Weights of a small GPT-style language model, trained from scratch on English Wikipedia: MLP 640 quick GELU.
Each number is 50 + 15 x the weight over its row's rms, rounded and kept within 0 to 99. Layers, rows and columns count from 0. The size before them is the row's rms in percent of the matrix's.

# layer 7 MLP down (transposed), 640x160, rms 0.113, rows 406-492, columns 0-39
104:56 60 44 44 72 50 43 41 65 70 25 39 62 46 59 62 59 49 50 47 58 63 74 75 54 52 30 42 47 50 53 72 32 87 60 45 28 52 35 42
085:42 48 64 44 52 36 77 56 46 26 64 66 62 65 61 59 64 46 67 44 78 63 49 68 65 59 58 22 76 45 32 66 38 53 61 35 47 30 14 65
099:36 38 43 40 48 81 33 52 68 47 54 46 52 56 55 57 44 50 59 53 48 48 48 72 54 74 49 52 33 58 38 52 54 31 51 53 24 81 78 37
103:70 41 52 35 47 76 35 33 61 49 58 37 31 42 73 47 36 43 39 63 63 41 50 56 48 47 76 62 40 38 52 64 22 35 73 49 53 66 41 37
092:67 56 58 71 51 78 41 33 28 35 72 34 59 67 29 59 29 43 53 29 43 78 31 49 62 34 42 38 54 40 51 66 60 46 40 28 61 42 29 63
106:38 42 40 49 38 44 74 54 35 66 49 45 38 25 83 47 19 55 46 66 31 21 39 67 68 35 33 46 52 61 44 74 35 46 45 82 76 39 46 55
089:44 72 56 34 29 30 31 32 17 77 77 37 73 53 48 45 66 70 53 53 42 24 74 40 41 66 51 31 45 35 51 61 27 29 62 62 50 67 36 56
090:69 46 44 44 53 46 21 86 66 55 69 70 43 45 39 42 83 63 68 99 60 60 43 30 59 90 12 13 49 55 58 51 59 38 59 70 54 41 53 35
095:43 58 55 40 36 35 58 78 47 61 54 55 40 44 54 42 46 51 48 43 81 57 35 61 63 52 52 34 34 65 77 89 61 76 48 58 78 44 64 22
100:45 54 54 58 73 31 64 50 31 23 22 30 85 67 58 57 52 49 48 68 42 41 59 51 54 43 71 59 46 45 48 42 57 48 43 57 15 54 35 42
083:63 47 34 22 45 34 47 42 19 46 33 32 10 68 78 40 61 66 48 48 46 43 27 48 73 58 46 34 50 49 56 53 41 37 55 47 25 47 61 46
107:23 57 40 99 29 73 28 59 92 45 98 36 52 61 55 21 30 54 61 52 46 44 33 44 28 65 60 41 62 53 37 16 59 55 70 56 45 73 61 43
097:63 63 47 53 46 50 44 42 63 46 57 61 36 56 49 60 44 69 33 42 59 77 35 48 54 41 73 32 17 59 67 19 52 41 43 55 44 61 58 50
087:72 60 48 40 33 38 66 43 36 61 59 55 68 60 44 67 44 50 42 52 54 36 56 30 62 58 58 28 40 70 66 71 50 64 48 58 34 55 08 23
097:64 40 49 35 62 43 29 48 39 35 64 57 74 49 68 68 42 52 55 38 93 40 28 44 25 44 40 46 52 53 47 46 45 70 73 48 42 40 23 48
113:59 52 67 46 52 50 37 37 50 73 55 34 48 47 45 63 18 55 29 44 34 55 28 61 52 78 34 58 49 36 48 33 27 63 84 52 18 25 22 24
097:51 57 50 21 50 41 58 44 32 62 63 19 88 45 48 61 53 64 45 43 62 43 45 35 76 60 24 44 50 42 59 41 66 48 64 36 61 55 49 31
091:51 45 39 56 56 66 38 47 58 68 46 58 31 43 25 61 33 71 52 49 62 54 45 64 60 29 53 35 31 76 28 48 61 43 70 76 42 54 64 33
097:56 37 46 35 41 43 52 63 17 43 46 66 51 28 78 73 16 43 50 59 49 49 27 55 30 35 48 63 32 54 36 60 51 38 45 40 58 31 09 49
090:83 55 38 53 38 48 41 47 04 63 52 56 65 68 48 35 66 55 51 51 56 38 67 50 49 50 59 46 34 52 60 36 64 54 62 56 53 38 25 38
117:43 48 59 59 37 53 43 39 45 45 74 57 51 51 71 54 35 43 22 49 73 56 56 78 53 53 84 53 62 87 52 38 52 50 71 35 60 65 58 65
094:61 66 55 72 38 65 48 48 65 54 66 47 59 53 56 56 60 59 34 25 65 77 31 35 60 42 67 50 63 38 34 63 37 35 70 62 56 60 33 66
103:54 51 40 43 56 94 48 54 72 62 96 56 38 41 45 45 50 49 26 44 46 48 30 48 65 52 36 74 44 47 47 49 51 56 68 58 58 80 56 38
101:43 49 27 38 21 68 40 60 31 58 27 40 30 40 48 48 41 56 53 56 27 43 45 51 40 67 22 50 47 32 51 49 29 62 74 34 68 41 55 34
106:42 33 64 56 35 42 54 33 66 78 34 65 43 41 66 70 50 63 34 47 21 52 58 36 65 82 76 74 56 50 56 37 57 49 46 64 35 53 40 74
088:75 33 66 38 48 67 37 49 48 48 57 41 42 35 48 53 66 62 17 68 42 33 61 35 42 51 62 46 46 51 26 55 47 45 42 38 49 44 48 46
088:38 29 75 61 57 62 58 32 80 20 59 65 41 37 57 39 46 58 55 27 32 54 49 30 39 66 56 63 69 48 54 23 44 56 64 40 53 27 31 49
088:59 36 45 45 50 46 30 70 74 51 55 48 56 33 45 59 48 55 47 65 41 52 54 96 63 72 61 24 31 52 37 43 74 68 39 42 60 64 36 51
107:52 49 55 33 47 48 49 48 76 43 68 55 45 42 49 61 55 70 37 59 71 52 58 49 41 40 31 35 59 61 55 55 65 49 20 53 49 59 62 77
107:65 68 53 35 73 58 38 35 30 52 35 78 41 38 38 65 57 81 53 45 12 20 34 62 34 32 64 60 32 68 55 52 40 65 49 65 56 40 43 23
103:70 51 62 60 66 29 41 46 17 40 33 58 52 41 59 55 27 52 49 48 46 20 38 35 50 42 65 51 61 61 59 35 40 62 19 39 24 39 67 56
110:30 58 25 52 56 66 28 75 50 51 40 53 17 56 60 41 55 71 46 83 63 27 54 67 49 54 59 69 52 48 83 61 50 54 39 74 94 67 51 54
087:47 49 76 57 63 71 90 43 77 35 71 68 48 51 25 43 24 57 45 48 49 68 33 36 37 58 51 57 50 56 39 49 45 60 35 32 24 75 49 38
108:40 45 38 51 43 49 42 42 49 51 59 87 28 37 50 37 85 40 85 41 33 52 49 38 32 49 27 44 73 51 37 50 39 53 24 60 61 48 95 37
101:89 54 60 71 26 63 39 55 35 50 51 51 54 39 65 46 22 79 60 74 45 74 53 47 52 51 29 62 42 42 45 57 48 47 51 69 46 52 50 36
091:25 65 62 76 57 35 51 47 57 55 54 58 65 62 45 52 14 58 44 46 51 50 29 28 47 56 44 10 62 38 36 38 44 28 44 62 56 47 59 46
103:61 59 56 57 50 39 42 56 54 56 35 39 49 49 47 63 25 53 44 42 36 64 68 44 44 45 43 57 61 39 53 34 53 55 57 42 42 51 64 45
103:52 79 38 54 41 41 40 64 33 56 31 48 50 14 28 48 60 66 38 43 45 49 41 40 78 51 45 53 62 44 60 44 59 63 25 19 46 53 79 60
085:51 86 39 24 26 35 62 38 19 28 57 65 24 27 33 33 61 37 48 41 56 32 24 59 69 26 49 48 49 43 68 37 61 57 51 33 53 52 35 61
102:56 34 68 46 63 50 45 45 80 36 43 54 32 50 47 37 23 74 59 08 57 61 32 52 31 64 44 54 62 38 42 48 24 47 28 68 63 82 38 61
095:58 64 69 68 57 55 56 60 67 60 76 54 72 57 54 75 40 52 71 66 72 50 30 55 36 37 55 64 55 50 58 60 15 70 53 44 31 41 60 70
117:21 68 42 43 51 44 45 59 03 53 48 63 72 14 32 59 73 47 55 41 44 36 57 47 81 52 56 76 55 52 77 55 65 10 47 49 72 60 61 44
102:38 80 19 52 48 55 36 49 20 63 64 30 70 56 38 61 20 64 50 69 54 60 64 49 64 63 49 50 20 33 31 78 30 58 60 86 71 47 56 44
102:32 48 47 36 56 37 73 25 01 61 19 44 36 38 62 54 60 61 57 60 44 34 51 31 44 50 40 45 24 60 40 62 14 46 50 38 52 46 38 56
103:23 65 33 38 70 54 51 34 08 33 62 57 47 44 68 47 93 38 47 39 53 46 20 65 56 56 59 70 23 45 31 21 68 49 52 36 41 61 58 51
084:44 63 47 43 46 90 68 74 63 87 52 70 40 63 37 69 51 87 59 69 69 42 73 64 46 53 41 53 49 44 55 90 34 80 37 55 38 80 41 77
097:47 61 49 47 74 54 55 53 65 54 52 33 41 15 48 24 63 56 66 60 57 60 32 51 59 47 61 71 40 56 48 78 61 60 67 30 20 46 40 74
091:57 33 32 54 64 60 57 57 28 59 54 44 57 39 62 00 81 51 46 02 46 49 46 43 77 53 48 60 24 60 39 48 44 41 31 60 34 62 56 69
090:33 60 47 49 50 72 49 62 34 67 37 62 52 51 72 29 51 80 63 45 46 33 69 71 44 74 61 46 68 53 65 84 60 55 62 24 74 66 36 31
086:60 50 65 25 93 62 54 61 37 90 52 40 30 52 57 50 38 42 73 43 65 50 51 49 52 59 38 38 42 62 67 64 39 48 37 69 27 39 17 36
092:59 38 62 01 32 35 28 59 18 63 30 45 59 37 35 55 44 39 34 52 17 48 56 23 48 66 40 51 67 52 31 78 48 35 55 68 33 48 31 49
093:32 47 72 31 57 47 41 48 57 54 16 54 76 59 30 39 48 13 35 38 39 31 32 49 54 74 43 54 37 58 65 64 49 49 34 54 42 55 54 53
106:74 59 52 69 76 53 66 44 89 58 34 55 45 31 58 47 38 47 57 52 45 62 42 35 55 59 58 71 69 48 52 42 64 33 46 50 25 53 42 54
094:53 63 83 65 34 50 53 54 17 47 39 60 28 46 39 56 57 30 58 55 52 38 64 22 41 49 43 55 28 63 32 67 64 39 54 27 45 31 38 72
102:69 56 43 30 44 74 44 70 24 62 44 50 57 53 75 49 25 57 60 37 39 76 52 48 42 74 45 40 66 44 55 73 54 63 66 50 68 64 70 27
105:20 38 55 63 25 63 47 74 74 58 57 26 42 53 63 58 52 59 28 60 51 59 53 80 42 44 43 41 80 37 85 52 43 36 59 64 56 58 27 59
086:54 46 68 65 15 40 32 43 64 47 41 58 64 41 46 56 52 46 67 58 57 52 41 66 39 72 66 39 57 76 63 62 65 27 45 63 69 52 71 72
085:22 39 44 67 48 39 58 56 90 63 72 43 58 50 50 43 61 11 36 62 82 35 66 62 43 27 61 43 30 38 36 45 46 49 21 45 44 74 28 42
115:67 62 58 64 68 56 39 48 23 53 52 61 38 44 57 62 44 71 62 43 60 61 34 76 50 63 74 64 47 47 49 52 31 53 53 58 69 52 46 65
095:61 59 52 61 59 85 49 48 60 57 42 34 46 47 63 52 50 65 36 30 68 35 37 56 50 51 68 59 30 42 55 40 66 55 29 51 82 85 56 63
110:54 58 43 49 35 38 42 69 44 66 65 49 46 49 71 27 71 32 46 44 62 53 36 45 42 73 16 49 59 43 63 46 38 54 37 30 42 78 28 40
088:42 85 48 36 25 30 47 30 17 49 55 58 58 73 77 56 48 33 23 56 44 29 78 61 47 34 48 49 45 37 66 83 39 30 53 40 34 65 58 60
100:63 64 83 82 39 54 56 62 65 64 33 39 34 31 45 46 43 58 38 49 32 55 25 56 41 49 64 66 77 47 66 41 63 16 43 63 42 64 57 62
114:47 52 43 39 40 48 38 58 91 66 62 70 42 58 55 40 95 51 55 56 64 45 51 32 42 42 65 40 64 26 32 33 59 66 38 59 53 70 59 47
093:62 49 53 54 28 38 73 38 46 16 17 79 36 53 05 50 30 59 49 38 65 51 53 66 61 62 19 53 34 45 36 64 58 46 45 53 09 44 62 41
096:62 70 50 36 57 88 53 63 51 59 58 76 20 37 67 56 33 61 67 62 47 51 46 42 64 54 68 52 54 46 30 45 62 54 73 39 76 59 42 57
099:74 48 62 52 38 54 45 43 15 61 53 62 54 38 24 46 37 91 41 42 31 51 36 70 51 38 27 79 14 58 62 66 28 52 64 62 71 38 38 36
098:35 41 07 54 66 58 44 58 52 35 56 48 37 36 63 56 70 28 60 69 38 62 50 57 48 46 49 59 53 68 65 63 72 39 55 63 67 55 48 69
114:35 58 37 45 47 76 87 54 44 42 38 50 51 62 61 57 37 20 73 58 65 30 41 58 41 43 38 52 53 37 44 12 59 55 26 42 50 69 44 50
096:47 71 46 86 59 55 24 59 64 43 47 53 28 71 35 81 41 58 63 47 58 48 34 73 40 44 61 38 51 36 56 45 68 43 59 59 62 35 39 56
104:33 39 42 89 56 49 51 51 17 59 65 68 69 70 56 64 38 57 41 40 77 49 52 64 51 44 40 30 62 35 54 59 43 71 07 45 33 43 51 65
092:69 68 55 41 40 58 56 46 92 37 49 29 42 55 41 41 46 48 20 65 45 37 77 30 36 51 54 68 57 24 57 70 66 46 55 73 77 51 45 66
113:45 62 45 41 58 48 65 52 34 66 48 53 45 31 40 53 39 54 56 49 50 49 58 60 55 72 51 76 35 37 48 57 74 46 53 38 23 68 54 45
109:65 63 38 53 58 46 31 24 60 67 79 71 41 62 37 42 35 43 19 55 43 51 28 57 57 65 60 47 70 73 54 31 19 36 53 70 67 51 40 16
097:60 51 82 41 46 39 38 39 60 69 30 64 52 63 40 75 38 47 26 59 67 52 52 21 20 57 52 39 80 52 57 47 66 31 42 19 65 48 69 62
093:51 38 46 39 30 68 55 53 39 78 29 44 24 53 24 54 46 58 45 29 63 46 49 56 38 22 35 44 37 17 40 52 57 52 22 47 55 33 58 51
101:41 57 37 33 52 61 32 34 51 67 53 72 71 33 56 25 60 34 48 79 59 68 41 63 63 38 55 45 62 40 65 34 43 58 37 46 59 63 51 30
108:30 50 63 43 64 62 54 56 26 34 29 61 51 47 21 47 48 60 24 23 44 47 62 52 65 20 59 71 50 52 65 36 74 56 50 39 50 58 43 60
105:57 59 51 56 49 70 69 56 39 57 45 50 60 60 63 43 62 39 48 35 40 59 42 53 48 69 45 62 43 15 48 46 44 55 35 79 35 81 52 53
099:54 63 69 65 65 54 69 62 99 76 27 43 44 51 45 41 63 69 40 56 43 42 47 42 50 59 47 53 87 43 52 47 55 52 56 35 48 48 48 54
095:48 73 31 39 57 50 39 52 37 64 14 31 70 01 45 34 52 22 43 61 97 38 41 75 76 49 79 55 32 64 59 74 66 66 55 31 63 62 49 42
100:52 44 50 65 51 61 52 59 58 59 47 30 44 40 26 43 64 62 42 46 65 64 62 61 32 24 48 52 68 40 53 69 35 49 40 51 46 78 84 35
100:32 43 71 36 42 41 48 69 13 50 39 35 45 26 45 46 52 60 55 66 71 11 47 33 37 60 58 66 54 41 53 63 43 59 52 69 58 26 49 55
089:52 37 33 29 56 54 44 59 71 51 29 36 22 52 66 59 55 30 45 59 90 60 64 64 33 39 49 58 34 41 31 61 46 32 57 48 22 53 22 56
119:68 68 58 52 70 31 42 17 16 42 57 32 42 41 66 36 39 52 66 53 58 57 74 44 48 61 55 60 67 54 45 47 46 68 71 28 32 60 59 45
089:72 53 37 47 39 73 52 70 80 86 50 36 53 64 59 70 37 60 48 53 49 46 59 79 40 40 34 55 43 38 48 70 68 70 66 42 55 62 47 54
099:37 69 40 44 35 63 50 38 47 56 48 67 59 05 49 50 54 43 36 65 44 29 50 73 57 77 39 73 44 50 43 33 74 62 37 66 41 85 39 36
# layer 7 MLP up, 640x160, rms 0.12, rows 407-492, columns 0-39
087:16 48 33 44 57 49 43 52 48 38 63 58 52 31 55 57 63 16 46 52 33 54 42 54 41 23 53 59 39 58 32 33 42 52 40 28 59 59 53 44
101:27 66 50 22 54 24 70 48 42 50 43 47 76 59 53 23 46 41 59 49 26 73 43 62 59 38 48 24 57 70 61 21 57 13 53 28 42 34 66 79
103:57 64 55 56 71 14 49 35 44 30 31 49 71 39 51 53 46 22 40 41 38 47 54 78 27 34 80 45 35 55 67 54 66 49 65 38 85 49 45 43
096:38 54 43 35 70 39 64 24 37 58 91 53 58 48 46 54 29 58 83 57 45 56 45 54 40 65 47 60 69 68 78 40 44 43 41 58 80 48 66 54
106:63 69 43 40 82 57 50 38 49 45 76 48 85 46 46 41 45 39 62 32 36 65 37 52 69 51 69 46 70 26 63 53 26 56 58 63 68 52 76 49
092:51 20 50 53 68 48 67 34 95 24 36 56 53 51 33 54 31 47 52 41 67 78 44 41 52 35 56 73 40 48 30 50 56 51 41 33 71 25 52 60
085:27 37 41 23 32 46 71 31 63 79 47 56 65 41 40 65 26 49 49 58 55 46 39 58 43 60 65 68 43 65 65 56 30 65 65 27 60 27 43 66
093:72 48 60 76 59 37 66 40 55 40 30 48 45 68 52 43 46 40 66 41 35 61 44 35 03 59 45 49 59 71 69 26 40 58 49 42 37 68 45 57
110:57 54 34 59 48 52 29 61 36 80 35 55 43 57 44 62 26 48 63 30 56 13 29 36 13 69 54 19 31 62 42 61 71 50 63 48 47 23 49 60
089:43 48 65 69 74 52 29 56 58 54 67 57 68 36 38 49 39 55 77 82 46 50 51 28 35 43 61 33 40 24 36 64 81 02 72 45 58 53 52 89
102:18 50 53 37 50 42 75 37 45 63 76 38 66 45 63 78 51 31 45 55 52 55 75 48 50 48 85 77 63 71 57 49 68 58 50 66 70 61 54 79
098:79 38 51 44 51 50 28 67 60 67 76 38 43 59 47 24 44 50 42 47 48 46 56 44 65 43 75 40 31 27 42 55 71 66 40 52 51 11 52 52
092:51 25 39 37 62 55 52 50 52 55 43 84 57 37 83 30 46 31 70 59 37 59 68 47 67 32 24 66 71 51 55 39 55 60 79 26 75 51 45 56
101:23 51 59 81 47 41 51 41 39 58 40 50 57 53 50 26 50 16 46 41 50 37 63 84 52 57 54 45 35 41 27 65 42 67 55 23 59 67 44 44
111:45 57 58 43 35 46 47 15 48 19 68 63 72 44 41 60 44 51 70 36 25 57 77 56 48 39 88 68 51 43 85 54 45 49 47 51 48 66 65 43
103:30 35 46 47 58 19 49 46 37 24 47 35 44 69 31 39 28 54 50 31 67 43 42 56 41 71 44 67 35 53 56 54 57 54 40 41 72 48 57 74
093:56 48 63 38 39 31 55 33 55 65 35 52 47 28 43 52 34 49 52 40 55 48 45 63 43 22 69 48 49 62 57 37 72 43 43 45 57 32 57 72
103:63 49 26 62 64 23 33 46 34 60 74 63 85 56 40 48 63 50 45 42 23 29 56 40 39 61 67 48 49 36 67 43 28 67 71 57 38 48 43 73
094:15 54 22 43 57 40 60 42 67 28 53 77 51 16 39 55 71 30 43 48 41 69 43 48 62 27 54 43 53 75 56 57 60 47 46 36 68 51 71 47
113:64 56 64 38 56 51 46 45 28 30 73 40 89 39 63 10 29 41 47 44 21 38 33 65 67 72 45 51 31 72 61 52 46 59 55 48 56 46 48 63
088:60 35 49 59 31 41 20 47 40 54 48 38 48 64 80 62 31 48 40 61 22 33 67 28 29 38 54 45 21 62 71 17 58 50 64 36 26 45 59 52
101:48 37 19 52 65 54 50 58 28 53 50 40 46 48 50 03 33 23 73 32 45 58 53 55 51 33 49 33 21 49 57 59 47 61 58 44 81 48 67 58
101:40 47 61 61 37 45 58 39 50 45 60 64 65 37 45 89 41 52 64 26 24 49 80 47 58 45 73 73 60 63 62 51 48 39 46 33 91 29 39 43
104:26 54 25 35 52 39 62 23 58 33 37 42 52 25 80 54 31 44 71 30 48 67 70 60 30 39 54 66 57 37 92 27 58 25 46 43 56 31 74 32
088:64 44 54 13 31 33 45 51 48 47 48 33 65 62 40 54 30 40 58 31 39 54 58 64 40 53 63 46 47 56 35 36 34 52 37 59 52 59 67 41
095:74 50 58 30 44 40 36 32 23 57 72 42 44 47 31 57 34 44 61 34 20 47 49 48 67 59 38 77 46 66 79 51 60 46 56 53 68 48 55 42
094:51 41 47 61 68 15 56 47 34 35 78 72 79 25 31 44 45 56 64 54 44 67 46 43 59 27 31 71 63 60 65 42 33 54 48 41 51 25 69 51
102:26 22 60 69 56 40 28 58 71 51 74 50 39 52 65 41 43 24 41 46 33 44 51 67 58 69 36 72 42 57 58 39 44 41 57 31 66 26 42 44
102:62 34 27 47 33 43 58 30 57 37 51 51 71 54 69 56 60 38 30 58 34 47 68 43 42 55 53 50 50 65 56 44 47 61 40 56 54 55 70 90
101:66 27 33 42 82 45 55 53 42 43 58 74 46 56 53 37 76 19 58 34 49 80 33 73 58 37 64 44 36 77 54 35 77 38 42 46 89 70 62 22
108:64 24 19 28 72 55 49 59 47 53 53 38 59 45 61 47 34 37 61 39 60 43 38 51 31 23 67 68 53 43 91 61 54 30 55 42 71 26 44 43
094:59 66 73 53 48 54 48 59 70 73 59 21 75 62 45 37 65 33 54 42 47 36 58 47 41 67 62 70 50 77 51 53 76 31 36 42 77 52 55 63
108:50 66 37 72 45 42 24 48 40 73 66 55 52 35 50 64 76 50 56 41 32 35 84 29 58 23 53 38 44 51 62 43 30 44 40 49 58 45 50 63
093:19 64 10 37 46 42 51 57 65 41 38 43 56 30 45 42 56 52 56 24 45 38 57 48 55 30 63 50 36 58 73 53 68 58 46 09 82 45 61 77
093:57 39 52 41 56 47 57 38 58 40 58 48 65 57 72 42 68 66 60 54 30 38 44 63 41 44 49 79 08 47 69 55 65 69 56 30 54 48 68 42
109:50 82 59 80 52 55 65 39 57 53 36 41 60 43 76 35 43 44 28 34 17 41 86 34 70 47 46 45 69 29 52 48 56 34 44 49 47 36 73 37
099:44 33 59 53 25 49 55 29 32 33 30 29 58 81 57 49 61 34 43 38 32 69 64 38 48 53 54 37 57 76 47 68 34 54 62 15 46 48 36 78
077:41 54 62 42 64 64 43 30 63 34 33 60 62 59 47 49 59 31 49 63 60 61 64 48 36 55 66 57 46 67 42 66 44 48 30 64 35 15 51 80
099:39 64 60 74 55 45 83 44 53 56 70 28 67 57 60 24 41 49 52 41 42 41 86 62 45 43 79 44 32 34 73 49 53 55 50 51 62 37 16 44
098:35 39 61 37 72 46 29 72 29 63 62 66 49 56 50 68 37 47 39 28 12 51 32 49 45 62 51 48 45 77 59 36 75 38 61 42 55 59 41 28
112:12 26 54 53 65 38 41 43 37 15 42 58 56 64 52 41 64 33 68 28 59 63 47 50 20 38 70 39 55 46 45 21 77 35 56 63 51 68 84 61
100:35 49 44 60 72 56 56 47 65 20 48 57 56 56 63 37 88 00 56 53 60 61 49 75 32 24 74 40 57 58 65 34 59 62 49 31 76 49 49 26
098:29 45 63 60 62 40 58 41 52 57 69 51 86 45 43 46 74 37 69 38 41 37 28 60 59 51 75 59 50 57 71 61 63 50 75 63 86 18 54 58
102:50 32 45 61 42 49 42 40 76 54 44 43 47 26 40 63 36 45 55 45 71 53 81 72 51 57 75 40 68 39 42 57 37 47 53 37 73 33 26 47
076:52 80 23 36 61 30 50 54 53 19 52 34 57 52 47 67 48 44 55 55 30 51 45 12 42 34 50 63 38 64 44 56 58 39 43 47 45 27 60 92
093:42 58 57 32 35 44 57 59 63 67 66 50 65 37 67 74 52 47 75 35 38 61 81 48 34 59 43 26 44 61 39 22 55 18 60 52 54 41 84 65
094:37 79 61 41 49 31 49 45 47 38 77 44 62 35 40 55 20 52 48 46 49 73 46 59 58 55 54 41 71 33 94 41 46 48 55 32 54 71 55 63
092:56 28 46 04 47 46 52 44 38 35 55 37 54 64 60 51 49 24 39 51 32 49 56 62 74 53 51 59 45 35 72 40 44 19 55 66 58 59 48 50
086:44 45 07 24 19 38 28 27 45 59 42 54 66 42 50 25 42 46 42 28 53 54 54 25 52 51 47 82 47 15 87 68 68 24 61 48 69 46 92 66
093:53 56 62 48 51 14 48 45 75 41 61 71 76 54 49 45 52 42 71 44 89 67 53 54 35 46 50 44 57 57 88 54 73 55 42 45 57 39 48 53
094:41 65 58 38 70 33 51 40 51 44 60 23 37 70 65 37 66 54 65 60 38 53 85 67 59 24 55 68 47 54 41 56 43 21 59 50 58 50 42 69
110:38 53 41 49 63 45 70 67 62 50 35 19 52 45 63 43 39 52 45 40 26 24 54 45 51 40 42 34 52 43 73 23 51 36 66 34 36 45 51 58
096:33 40 57 41 60 40 31 36 31 68 72 28 58 61 67 67 63 47 42 33 31 28 56 58 38 47 43 36 78 48 82 47 59 41 32 56 38 27 44 23
103:24 40 46 60 42 27 39 45 47 73 64 61 78 58 95 66 51 36 77 38 33 37 72 50 58 74 59 61 41 72 61 52 45 27 27 43 68 70 60 79
106:24 42 61 25 71 20 48 50 52 43 46 54 54 47 42 49 66 38 48 39 45 29 42 31 62 65 53 20 57 74 33 55 65 37 39 50 52 46 47 66
094:60 69 58 54 36 61 37 30 41 55 45 64 48 76 46 29 46 49 49 50 48 27 36 82 62 53 54 62 85 55 52 42 64 66 35 55 40 09 38 33
097:36 63 41 55 52 27 56 16 12 62 50 66 82 53 34 70 51 51 36 60 44 24 55 60 56 64 40 69 51 69 70 53 49 43 45 47 65 70 62 64
116:77 86 51 61 56 52 41 65 48 37 32 38 59 76 45 60 27 23 52 57 61 40 46 11 21 52 63 66 18 39 55 50 44 48 55 51 37 36 49 62
101:19 53 38 59 60 22 61 30 31 34 54 41 48 04 61 62 46 46 62 39 49 73 55 41 68 34 36 19 33 23 41 43 70 42 62 69 48 54 53 50
110:53 49 55 53 77 52 64 40 53 16 62 64 61 76 56 61 44 38 47 60 60 40 83 64 47 55 64 52 39 53 93 65 45 16 48 63 41 36 58 45
094:40 46 52 65 60 67 60 50 47 12 53 55 55 42 36 31 48 47 74 33 58 73 27 65 54 76 54 47 37 52 50 22 54 60 77 51 74 66 52 35
092:57 51 47 29 61 50 46 35 66 36 57 69 54 57 43 42 41 31 64 56 63 34 57 53 50 33 45 52 42 19 76 69 75 76 58 30 57 36 53 35
104:44 55 65 59 41 47 47 41 71 40 63 57 64 59 51 48 55 43 51 53 49 44 96 48 53 61 75 57 49 53 61 37 61 70 44 61 51 35 58 54
098:53 39 53 52 30 43 50 40 54 53 48 74 44 54 54 39 78 49 72 41 28 50 71 37 62 44 59 46 66 46 69 63 44 90 52 63 86 57 37 39
097:56 82 69 58 59 65 49 18 55 26 64 30 52 52 79 25 54 19 24 61 57 61 37 47 50 67 56 34 64 24 67 26 74 33 68 42 71 55 84 58
096:52 43 45 62 78 42 41 22 30 20 42 65 45 43 41 45 40 23 71 40 52 58 37 43 63 80 47 66 29 69 39 56 56 76 39 36 42 45 38 46
099:61 44 59 69 56 14 46 64 46 40 47 20 46 60 82 33 33 33 39 32 54 36 57 56 43 49 65 54 58 69 59 65 53 12 26 36 52 43 45 29
107:72 19 64 54 57 61 75 38 44 36 36 13 57 40 26 48 44 05 52 48 39 53 55 52 30 33 57 33 67 59 63 42 40 65 25 55 61 52 57 55
101:17 46 24 31 41 37 52 22 64 62 45 42 67 66 87 67 35 52 62 56 17 21 52 48 27 55 48 56 42 72 66 61 46 32 75 44 47 32 62 48
106:63 22 31 71 43 57 71 76 61 55 70 46 85 33 49 53 30 53 58 57 54 53 52 66 24 53 50 58 25 48 65 68 54 65 59 53 59 65 50 59
091:43 42 40 52 50 25 42 36 43 60 42 62 63 29 58 66 30 58 62 17 49 63 32 72 66 31 58 52 58 94 34 54 41 56 69 39 36 42 58 62
109:59 48 50 43 66 14 62 34 55 38 48 39 54 62 53 71 27 43 43 27 17 45 76 37 61 72 55 85 49 83 48 44 57 38 42 30 37 67 75 71
106:26 32 29 48 41 38 45 61 49 66 36 46 54 47 98 39 48 33 46 40 50 40 77 42 41 33 42 33 58 48 71 63 73 46 65 45 63 55 42 71
101:44 78 59 58 46 55 29 26 42 27 68 62 66 38 69 50 31 35 60 55 53 40 62 48 38 56 75 24 46 43 43 37 55 45 49 29 32 47 53 48
092:69 66 71 45 37 51 50 46 28 68 51 48 70 50 58 33 56 35 72 49 36 52 56 62 22 49 54 46 69 47 69 30 33 35 34 44 59 45 62 40
103:64 51 31 56 72 55 34 66 50 60 37 30 62 61 74 62 16 56 35 23 49 23 71 73 35 43 96 39 22 49 60 51 54 19 58 49 66 53 63 69
109:52 54 42 47 39 63 43 55 32 57 38 51 70 45 56 48 53 48 56 42 70 54 40 51 25 51 41 39 24 40 59 68 41 00 75 33 36 48 58 31
104:61 34 57 60 55 43 40 56 22 24 26 59 61 34 26 38 34 48 59 52 49 48 46 44 50 61 62 65 68 54 50 56 46 50 58 52 48 32 46 37
105:28 43 42 25 63 34 54 31 69 53 51 30 53 39 73 43 39 55 51 38 39 78 34 44 27 53 26 44 61 57 77 64 50 54 41 31 45 54 49 73
098:32 26 66 53 31 54 47 55 40 32 44 60 49 37 62 68 69 63 59 07 48 39 79 34 03 30 56 31 58 43 51 06 49 48 91 43 54 53 92 39
098:62 49 38 64 51 59 45 65 45 50 49 70 74 42 75 20 38 56 69 56 32 23 71 41 55 83 57 62 65 58 52 44 62 79 70 54 57 58 46 38
102:65 36 52 24 62 58 42 45 51 48 60 32 51 59 45 17 62 28 60 40 61 36 54 62 40 33 70 73 50 77 71 26 38 81 54 38 83 47 60 40
091:59 80 84 52 57 51 39 47 52 33 40 74 62 30 43 36 61 44 91 27 43 49 54 65 47 49 48 54 45 48 55 36 77 60 54 53 57 43 52 69
121:59 61 22 47 63 54 50 47 63 24 48 62 78 56 62 49 41 51 68 65 57 53 61 38 32 51 52 57 62 67 65 50 49 40 14 46 52 46 62 44
084:30 76 53 35 48 33 67 36 51 38 45 11 58 21 45 40 46 46 46 33 45 40 34 49 27 25 76 20 55 34 77 38 26 48 34 57 59 25 59 64
099:70 79 31 41 38 54 45 59 32 48 66 40 64 60 50 64 37 54 43 38 24 45 79 41 45 39 65 44 38 48 61 62 28 50 49 59 45 42 57 59